{"intermediate_size": 512, "norm_place": "pre", "positions": "learned", "tie_word_embeddings": false, "init_std_qkv": 0.028, "init_std_o": 0.00492, "optimizer": "adam_variant", "beta1": 0.95, "max_grad_norm": 2.0, "warmup_steps": 407, "schedule": "wsd", "batch_tokens": 65536, "max_seq_len": 256, "dataset": "wikipedia_en"}
Each number is 500 + 50 x the weight over its row's rms, rounded and kept within 0 to 999. Layers, rows and columns count from 0. Numbers have three digits each. The size before them is the row's rms in percent of the matrix's.

# layer 7 MLP up, 512x320, rms 0.0453, rows 0-34, columns 240-319
091:520511490480491495519482551436582469484554556476588449518512505489475487482440517500550455498478479552519467510473372376351519538488518499471518490498556538438439559503726553501467471439581471542458577583567537507463471604501484578460508464
098:521521532467506449549488419527463460550480563438514540459507461467447512623515513481524628544537440406485502534470488490482487529555475471497483549541480447510570483502482494507517466408550466474557442498526454580514488499463435453433506558
106:475423547480515485482506568434489502474515473528440425505522527439453515544524488509483498636496547474432470497550540530463471571475460514453487419614519508467410603532474484558416464573504590495552560464503611441515483442505604523577546481
089:490475427510446540500483442458543536632547486378513455420451534572547400477491397535569501402552510521547429584557461493460481497499527520571564587520497473457501489539516469487507418444562400577488521498521492449572509532530411463575524533
096:495478518522477547520446517517460580510526497430488459486492452543490478529535523520516463560502425491463530452551535535446545459550468480486489380494561472499550540525513427478493550470516592535394509531499423566463551440479500579544440512
101:453479513441494529409448531458532573510462449521474564508518565563502535525493532436519536561466509481511496555486502472577443562563507585509537547495476585563512479535512484598607402515558531460523471389598536481479478560488389487471482578
101:491386483512420480396506476509603413503486463556580491450521506487465518435523465451447545606476525480479512444395482570488478562593450525512470476487519501449584515509463563569545477531507598451486424398467446526519559555515480560509495481
078:483478510466488497489548492464563539479562507478520479512589487426574473482567531559476450503441447516614511453472372414323476554480459540507497462452488564461436512572596501481386458532515500475520537516430511472565552529459488605539480476
098:483459500538427394412477544558515438456496478517483576532471465432522524539432520537516556513437501483473475460592490520537451377630445476444478421569337448553504507534529496512594485442569511528456524549451463523424493482580404454542543508
098:490480469411495476528501501625505475525581444519556543482462422570554447453558549487461611587500532538522667573534461483493421629490507546521339482527470516505557528556537656560570403454402557469492548563587480475494462488598483475541530500
101:483561406538521496447450553550566454523442488482585465526589566558542547478503502498477486494465482441502537510552531577504459491507456462475480532514503544499438499569509438515531512522572534489514472435461414471496677519451443441454511540
112:473410524535496477498507454476509473510532535547484498452537563598436437460549494440466581580477454431460445391469441531529479572535524409499570555587575431529365415541503485483432461497498440522532475446471480538511551483448369525539551485
108:447511505446505552506472562561499520471525492542550465434525506534513401496577481568440450498571468513492437506593522475479594408466433559534551451501557487468548559477528460600495571506530505516503464530521584406496472451460506490496505540
108:476441536433521516493485609519468467476430477422514464550422510486469511478509560463506563634535535472500486443544491478536487525523468506448604453495510508503553492623507505460478508597539573542498521467549554512483380370447510497466539474
103:465507473546487431467488529570470470474448491530515589392523448533513459523493503458532504506487394451536475527441503435407525460531423497578504438554538468548499502478559473573519496471611552495607488477502611482453469541535487431479501437
115:473455509451546478401536499495527559509534398454498506454482569434512534521483607394487563497596523466573500563447513516507581516490481461564486482504512504526493509569485590543514514509443501616513536453425533483476438446486602474524481519
103:475510485470543421450531467602367482432406547501561514519565498576525394483460430503427538495540442453509417507469473483448490500514522453513658488519458581450517433466547515507516444441588540517420564469568388561623552401535480500457462460
093:583510580590510443496458401549461419531565555495566607453461506617500433597643462481449520509517496481504471489560503469504512592522530552454482396562487423506524569592493486573436545504558439467501500515510491517464521513421483513458520431
096:448461510520490555514491400513491515442482484424444443460463474552499508523551540441546471589544574463518495592501485471528529471502574505515561530491479576531474536528557496501491467634507513430452514417574508396500549403507411517443530533
094:540611549544480404599511470446452521485408498519404545547459470481530514466438543421466457486399476498504496565477492485537552661490532460510483543408462484472539545548546525575519484536477453490430442411478517501517377571540604563449507471
081:595528576538509492527478523510374525495413554506471510483370526538490506549487465350504572459559478489483449462501571507592432455548406480421471598536559406484492467443446560440569480517452491461502477513513517550448424467439513401483518537
079:482550471586508504502509564461465463471456542481436421464470408474417553434470471453460570520587467339580483429486552489479570541482518433519503639454528519566466487567465457436453491574479482575456541444425467455535502568423586492503447567
101:465528544479486494518485494497468465503467520502553428553513539533471454423541457478458490483555549539524491475543513508468476601412399541491506488515498471469456457553479521425483405468519532568505503509477552546424501535450472394363557565
088:576527471420563473421531476401488489475463486468512509501444483441501535548513509494487489483515528538535468476439454499468618522414542460500341509471458569446437507561542566517536479548441495509547518573385500500402452518586544543594522495
080:484429449496415528495480450488543497540530535628441482532537498463543549566482467571498431463455412556517534511516470427501504491518507564480527564509457528485467447481555554562537492476402589493407615495509472532509541483498520511533504583
096:510508493511383522590451380416447498574459538382491469467402460522406521502456481487484452527484565519467419505560523451535504474513474458543487423512515465550409579381477499544491554518552381561438603588597422482498452536504516485592555493
103:498524565578537428511562467514540582519456497548621511494590484463498510496549512480553583499471403526486529571410555526477444556524473501438596529515570607452488494541475464497488470378480435536467475438488428505457518522454438484521505505
112:511474562553480502532440486476541580500534581494574499598380536475537455535543496530486504516450538475555465520565471482397534442491493446527477462425430454497528454494512447558513488491524451463594523447501536458546412539528528461487532585
088:485600441509517530511510456511489516394533565481485488417542514394516484456539512550515468486504527423540597459550487482524455509630529590598469529537552540620493530520513517511536397590393464590475492465470483489500475435515570465486538502
104:520449532481547588528441570532444528497531460593457595518494469472459545539537534527518410525413528461602424526552472493513513506543482463473580491491384466551450477525470428455529465556474537413479551490519437526561444489375458504528450509
098:495427442580532396434483461483492605495510522452553535524618559578498505600501514545405549500457488527495486561505535481509496530531549559430441565465454597467519397514487466509421467511481515467478453540407579569454521538452488472551577485
100:534539498423396472466407528477481568437489501446587515604478394437431418430513462446529577536507455530440471449533506535519486486447560519436426567422498435476506359515472532448529520414505498522554497513547554502538609480567440546359456486
091:462447439511515520541496432424524505567508531429462456513525454437538499539519534545510445482569457464439409537494523568488603604393482445508495508470393538555523446425507421579579456446581474514533459660506504515510581513515436508545493505
107:583480540476513422465522480486413518458408485528515509458551523469547532574399592511472494456559472462449491492464499491549535493604581539427460578510461468635513482524500484494485468583456461440428446447463473621607488518510504439476477445
106:501532535453439480562517542518532513486612562451514521519495573478574419446521497467554481472439468516500548513489548469497590507491504529532485639492493485459545382558478590472504547476492461503500546518537469480437508625559378544508533599